python train.py --num_hidden_layers=10 --hidden_size=640 --num_attention_heads=10 --num_key_value_heads=10 --head_dim=64 --intermediate_size=2560 --vocab_size=16384 --hidden_act="gelu" --norm="layernorm" --norm_place="pre" --norm_eps=1e-05 --positions="rope" --rope_theta=500000.0 --rope_fraction=0.25 --qk_norm=true --attn_scale=0.125 --bias="all" --tie_word_embeddings=false --parallel_block=true --init="orth" --init_std_qkv=0.0186 --init_std_o=0.0 --init_std_up=0.0186 --init_std_down=0.0 --optimizer="adamw" --learning_rate=0.000699 --lr_mult_qkv=0.5 --beta1=0.9 --beta2=0.99 --lr_head=0.00567 --max_grad_norm=0.5 --warmup_steps=294 --schedule="cos" --final_lr_fraction=0.1 --batch_tokens=65536 --max_seq_len=2048 --doc_mask=false --train_tokens=477100000 --max_steps=7280 --dataset="wikipedia_en"
Each number is 128 + 32 x the weight over its row's rms, rounded and kept within 0 to 255. Layers, rows and columns count from 0. Numbers have three digits each. The size before them is the row's rms in percent of the matrix's.

# o: layer 7 attention output (transposed), 640x640, rms 0.0336, rows 487-511, columns 576-607
# v: layer 7 attention value, 640x640, rms 0.0193, rows 488-511, columns 576-607
# q: layer 7 attention query, 640x640, rms 0.0167, rows 512-571, columns 576-607
# k: layer 7 attention key, 640x640, rms 0.0165, rows 512-570, columns 576-607
o487 125:161150198081133117151138121120138147139104142099072119118100074167203148169109127127129147149150
v488 108:104111108178152150084115133096126157109167043038151152116144082140116157143114199130163153159160
o488 112:117132108194014148125103152102096141141129171104160165122154138045143124125156102144065127187154
v489 122:149072105097140154115123073100118202142126150127091133204110136105109144047160116185105208136108
o489 126:108170074086121162125126120084132175127107129118115094137128137217138109127142151126170110084155
v490 114:123122118133200129115076102150145135150133135156087109149147119146209139154070145106131150105119
o490 114:047157116095120146152103106158077146155148118154137141167118231105111156135199160165063140186110
v491 113:145109150037075097190132095124110176137180235115146132114137127163149121080128161128137154136126
o491 123:059098141142131131147128110165086114162135103169146064090105179135106149057075079144101082149123
v492 116:168152115049160173153125163127124076157057098089115102107156105168108088121146159177122167099137
o492 122:102091125053105139160170085159119154130106164180154070143137100189145110084147178114152110058156
v493 113:162149132163105111185139124165113112141113087132214147125072142198071094127175156118140159137127
o493 102:112126111135120083139087182126109150118149133066107136078143091057153099119200122150087184095105
v494 119:146106130160102137132147154163156170093138129168188117162117221110119111130147079093147130050163
o494 126:170088078129072120164113123145172147120090109085175112072145127119128187125154058114153128129161
v495 123:115131081120152114146110070113129126171164116201096126107122175120136137110091159088142065073126
o495 131:020116161128167066081213157134173064183117081148104119127121117194130223134132125168083076153111
v496 114:120140172126137130121104131143123119107060090121165092118131087114104142150096124139174127096166
o496 129:104115065118161092147125162141126103141168123103157136104089075088171145121157131100173151176102
v497 105:077127154083086169138144169117154092150106199115119084135183090124157209095149117161116128139126
o497 112:112107166153159191128176119133112075130102132161095164072152084166130118128092113090139131126145
v498 112:152164136112087111128113147094168132141174175075168102094111150156033104110099109124171145135110
o498 122:123152179183143125113139204134051052169205125163099134081136160141134069127095167095030191123117
v499 112:180150135102098089141117194139104165136093155132118115126070145188135114066152117191130134169100
o499 116:187138116097157172158077053112131196107160108157178144131149197169087146108143204132152060088108
v500 124:118171096108106096102143168160167095135114178108164132150146090119083060138046179114100061112118
o500 129:083111112171104100125135132157050148192068128170129161164143168091093174103160177150121173100087
v501 111:139130126181096153150140151116142156119122063180113155142161145105124165147112138083168099082191
o501 116:092101127147122117116118165179132140098105168126171136076111091044159127181111146141144096210144
v502 115:152155155077069125157120108150057107159161169138143161123153125108078093092156089082089095146120
o502 122:131089132167130106127139145172058140157123116149114078092098161192083183134110195119088122078104
v503 123:119149123127116153145128119125161084139118111109161107113110106133120132161176165076148142160135
o503 125:094113146157111135093153187134104192200101181089093105157132156087126150098154070153147165119155
v504 116:109056102132147075127104156096100080107141039108149197057094219093113119142083135118198132186128
o504 120:129117132132113136116107149146140139083125101084151141090134097082177119136176125099081140169126
v505 115:144151147096148101169139112131135134103141091172116109160155152147033159113121112082111104151103
o505 113:151100112181057110046151150115111136163149133078144111095106108123109140064141148170075192099150
v506 114:111046134143126129128152133145081120113135028136148132201144121108090122141154148096160162130166
o506 125:151144107054108108127068140133157182131118122093178158017100064136113134136161160154173117178133
v507 107:113127155090120094135147128143090104174151156128125144098163114186184070110105137221119106132073
o507 122:131081144074180047143136114151154151122176088208125120132127122171155165115173072088122077109161
v508 111:117067109213166122120135138114134127097179048143088183145172128118045092128141101139142099070160
o508 124:072138116126145066112151165143111127105151178113054178133110122105116119168153161103112147193127
v509 106:123147124111112076131119117128125177176119152141115125132140072165142145118133085168160154129122
o509 103:185129171109145125152099050079146151116115140184173096074138164164136135111101102148168097111167
v510 109:125098154120121116155176064176122220165081131184142149148050108151087113143142130171132147128136
o510 118:155128085111137131110151112133135135187161133108104205108191056134069164095125089146168085071210
v511 125:137098062137138051093097161095190133134151092142158141111108141126088102160151083156117129157111
o511 126:225131131085108080125109161115092135158110144100114159147104149113100109136111144157126189130074
q512 144:196152142146156162043125132119142112133135137118138105096124133144125137168052137124143096102183
k512 091:154120133162136155134062161162093124104128161185107156155145093077169107087132115107164174141148
q513 098:109153092126085080199119153108064167147127143141080091146105138092142175138131147114107182122109
k513 091:145156135128148126135134096147149140120146135123149140107134070186113122115099159088132082154145
q514 110:135087133126106081108077136164116095134100090145137156132100095123106161087156141116102139164119
k514 118:169127095114149136180147130146123134156144137102122113115117148097150123089124119157065178118095
q515 107:114133119145099089163088154160117100105118121145130146077142106095139153108151140061087193127093
k515 106:175134116136171136151114138102118083184122170125153102099112123110149104101095157067133128140095
q516 146:091163133101071130118133086155136143090086172096150118167173145183172135115142078154162143135182
k516 129:034165146140107113075140114131120197093138089160094113149111164142109145148163108182150092119130
q517 094:120082168071103112144117159140112157173106119169128058114164092165164160115135066122139155150156
k517 091:070205080171140184109111111184178141094096117139117150133151137096098195133108017085150098052208
q518 104:191093064096154183119166149136151147139161118138113131119032158123126098157083181120148143146136
k518 097:147100159122100175075150127140199154167102107149112127160098182133144155157135191107140084173082
q519 095:164162150125137092101092137062129081176092155106131101102173107136069127172128044166209134153105
k519 096:129105174085100102104101084138134069130112164118108095159132148172068116131162088202077164126096
q520 107:143146144151181146083113139125190145149139128087121174108179185154101091149091131111123101143211
k520 093:139126135162094087133155148081135097102057152124125102088148088085118110147055072124136202112130
q521 128:088071108186172023101152155146088124042162110145136163116104165099117173139118096158123052135096
k521 112:138163119136051062109167137162084202136152116077144127162148120128096144150131096113102112117115
q522 098:124117111123154199113144094136159141128095162138109121119150169102133116108133114110101206183141
k522 073:082124147089102144132135120105153118079102175073154175134117126154162137176101094091109116142146
q523 132:095168129122080156134138064180122124065092140124139097138155134140166125101067083144157138140153
k523 158:062136148130076110122137074106113176077118123133088154133138139139108129206114095168164090140150
q524 102:132119118080145089062209150138117096126132175099151095149107172134159118162108121144099136165186
k524 075:148075112157160163101095144108080121171140083134122118151087123157078109121142140097141125100112
q525 099:145076142104232076132120180049090124129141122133118129103076123112168091119177164125069140158127
k525 095:102111146144092105092190135125116113138096093115154146135136147167078109108141134137167104131140
q526 092:133130171159121164179095092157134104109079127143165183136127121150147160118076156189138162176100
k526 095:093111171174093064184141177140160143136147095082188164102070116183141079078097138134164122063152
q527 103:101124150104153119076138122102101125157153109108080115138111122096145128171127139100143122109101
k527 101:195163145120195178139094118071115112183178094124153082109107133141094135088124185111131137132124
q528 099:139090124131141047155175159141118154111136173184072110075164115139098121165118159105139207093143
k528 096:101095089126104149088167083132170084126112119137113080141104106123171099183120133127127107101159
q529 100:189120091134109133151067176127105156123151133152099219134160127110148173190130143105127175173124
k529 091:159150135118106105172159080119128061132159121192107136103120122131161132169084113167132144165148
q530 091:128094120154119155152139108176126117106110138123121047094165138118149102113116139123091158111152
k530 090:101138138129186183174196180153170106094112113097079161100159165137114152109106097105137141134136
q531 098:139139157140146126149113102156169128164099147117220125122150101140161178104153148184155141114149
k531 092:160156186121121107081088078148128049135104160121082109148097140080142127089130132089155106101127
q532 095:104161180118098153127093082058150139143101143102105148194168080141125154163034159112134123135135
k532 094:128145179164122048151114115133121139105165156163112078171116166159121128050133146158109181126114
q533 097:121103122204169193140081071121070119149121105137102173139177132105179133147151091152140118138121
k533 093:125145176109139128078165134110123156152154082121118147166127143129103124157158139150149126075105
q534 089:120041219116084058135150117156088139077122059093128115186102097101128102162128190169095162048129
k534 093:133100120124163127067079112122162108120128169121132134144138179085134150134117133104178081127083
q535 090:096103157118134123088101146141079186190113090112139082086091156141138096094157127142120143121118
k535 097:065145094104124124153114160107139145143160080142091137145198127091138067122158117130113116103155
q536 094:133093114139152099143156173119128153167165060131190150140121186144106170138093134145095150154113
k536 094:181110094111144235169105114114107137148146193115154095093146109085195141070156174076165169128139
q537 090:075108128082135075085176139201163095098132077085127114116133104129069149107115103169096144195167
k537 089:112104110148156159068067094127084131117076109164134124139094141154128169088112138125153137156165
q538 094:094155135162106114134070128085115130094063153097154141146158087113134115153073018161162157126134
k538 091:123125097156088151146142096149200165076123120123116138119140076123170095133128080077109165144144
q539 097:142082093100117092140125195118164174149145115139105217105137069123124168150197146127106152068113
k539 094:142039149129119097126131090088063149166145097127137097111105159163141092162143162111212163124153
q540 094:101132073118058095112116123174112126135146085132195159124099201137116124116091104104119146136136
k540 094:099130161100125171115125172065137089161151198137104163074167108143148112126137112121173199148143
q541 088:113141149104161155200117179145118121132230125075091147130178195149142145145158194161094130130143
k541 094:110148140078139082178155143139144112142110105108175126146136145107112085125088197052123148163121
q542 098:153088106095124124093132179104077185121131141136150109111084097141140141120076149085127112127073
k542 109:165130080086147091126127147130197111136128109158128138110117159153114138083075147112161113184137
q543 091:141139108124157146112128152067128113117126068147131154139103101148144136115063132098173124111190
k543 098:139094082140136165137077097059106061143132106186119090054129112169136124113159142118100163101113
q544 092:070129077138125093179072111129116081098131081167132118105108119110123132146174104126112146122131
k544 091:168091128130088132193127163114088132193203159163155090125157143101111049156090153133110100191183
q545 089:144101132181109096121095125067092089111111123109125130162122109147124113155160147117136201117164
k545 100:148196116112133109115124116054157116128119148096181097125114141096101130117139122123118146169112
q546 089:092118049163141136141124110153123136127127095136137181142161118111124139126141108129183174068122
k546 101:146098126072137134092099187121133084119118112121072074132061097119154112134150189151146089201121
q547 090:100079126140121110131145092168140150097125075170136089097173203084118142181131129116182092169138
k547 096:119168146133144123141104112093100155162140149132172121119124083151065086141129158119136156113078
q548 097:151075135084145113111170202137154144113144080135128147053095105150115156173131174134027112141138
k548 096:136084109142149091081095079081153138071148113186150172114143182097098128085108127118128125114086
q549 093:115071147129099136135095112178131097131136122116104120189159152155105178187115130104143170136123
k549 090:142141117190153140150146134128102156072142168083130148185111157107112153174144059158103168091109
q550 101:089190123104116180136098091130084144074106144133122083161129172119185086086152148134109150186134
k550 087:073240162154094082139105167118108148135189151106175147144146139096096126136145145126093083056086
q551 090:123105151122159078107144156062102122125142113097131114088139150147100157126147155182106154110122
k551 093:127156174140117103130047138109051124154145104096146110154096098125131201138120118101118147107158
q552 092:101139087148142108172107144135124146182148035132053108145145109120134068106124152131118155110102
k552 098:115108121117126188111116061080085126169143077145141066143145115155164141148123149166175185137142
q553 102:180113143104192086125178140059076106187153115164093055112149087113104125149139188088130147120113
k553 092:158178154121124167197122075124094120104101129127114110141107111039141137094111052114139119073090
q554 103:131148115175132143183117104109132131153136133089173149090098113146139113120156105118118114157100
k554 096:079092064181133040117087161096119127117114164126136137135077156173167131169148097137171136129135
q555 092:121094139090092162115109121097127138157146156147116113132131171150119126119115130115188084145114
k555 091:174129123164139181156130166130124123111137160168141150057168144119191122169116121089107223112128
q556 099:173086154137097058123151143123158114157129083125136133160179113106137171103156186135125151125125
k556 089:154116166125097117208151084138140129145163140111097140128113166119125134142115165103166178086131
q557 093:147138084148101122116105097174071155127147090112198131109127108118111142098096098113152183130170
k557 094:087127140130103191124061135152073101185184085117102114184107204126103098124121165139126121153076
q558 095:135148168110130137138122117179105151074101117097123163098091146150125113105093123137107069131125
k558 093:161138186121108083153115119209127137126107141127147143146137114160156165131106143122122141129117
q559 089:122111158133080108134226129119076181105146099124143109092104145144105061138070105114134098071123
k559 088:179134085112123174113099129052143057136155151122127023086131103096132143099143238097134110152162
q560 096:072115134112062067099124119149145085140145148127151108186142133094148078092139143176115105112160
k560 092:049175105121105157179120139126105211166124172146150157117166143158104144128090120126138081073147
q561 096:137157129128102160126137106158118172064114114083179189128103156101111183109099152123153154097119
k561 102:210096093104191171104092142108111104110165124140131065106109091102142132103149129091125157163099
q562 096:098121130140108179111156067140110087106119146108177120106133114098139125108145146129151099089164
k562 098:098089152099154056097119080056159119082129138125135120168202132102104139152166168125109177117080
q563 094:175168076121182099140100074161105144118145108106129138083130092220117093068099085159100141085098
k563 097:071090154085087122102138164154140183122089125113120149135120103113110179129114159193137094073069
q564 095:107139111130164092136100078177151168135092184124142093161177161158146116165143111187113123136138
k564 093:097122132096083085138171128181101150118148133120100140116076127060056121171147125186064035077075
q565 088:151120040126129155109174094136135152129099125127121107066143099205118126171089118149091094112161
k565 096:136103098119155105124144162079114150107116146071096154139072115082123122151125111159111129145141
q566 090:126137063132122130157112172114154137142224142076137148084126123159084065146086133164102137099136
k566 091:106109168159123096075134128189135109181115155098109143150154107145115152129105133177094089103152
q567 104:130070169143138120149189139121160161146164119135150111119093102159141096198220150115054175154105
k567 106:162143100102233124131134180133144142155139122077124160181116088102093159098122181101118135088123
q568 094:163132088114077180069087130178207131173131118122155115135179114166102095161103125098145119144131
k568 096:063139099178123155107119056127191138060105110178123145144120110109083121110137128130099138110146
q569 091:151076098117055102133168155131089112149086110178092043139127109115143153090153169151096104089171
k569 097:078138131107193115145122152203106163158172148119162131161058152106130182109148178105156085132065
q570 096:157114138137161189129111067122112172132126096125059101175135105164108150142162178157116112149095
k570 096:132107110185161067084122150104119135133135102138098161171100122098107171171176169167037145112140
q571 092:160116181097106110166151097157056138200109226144121150118112134100099109127162084117196155081158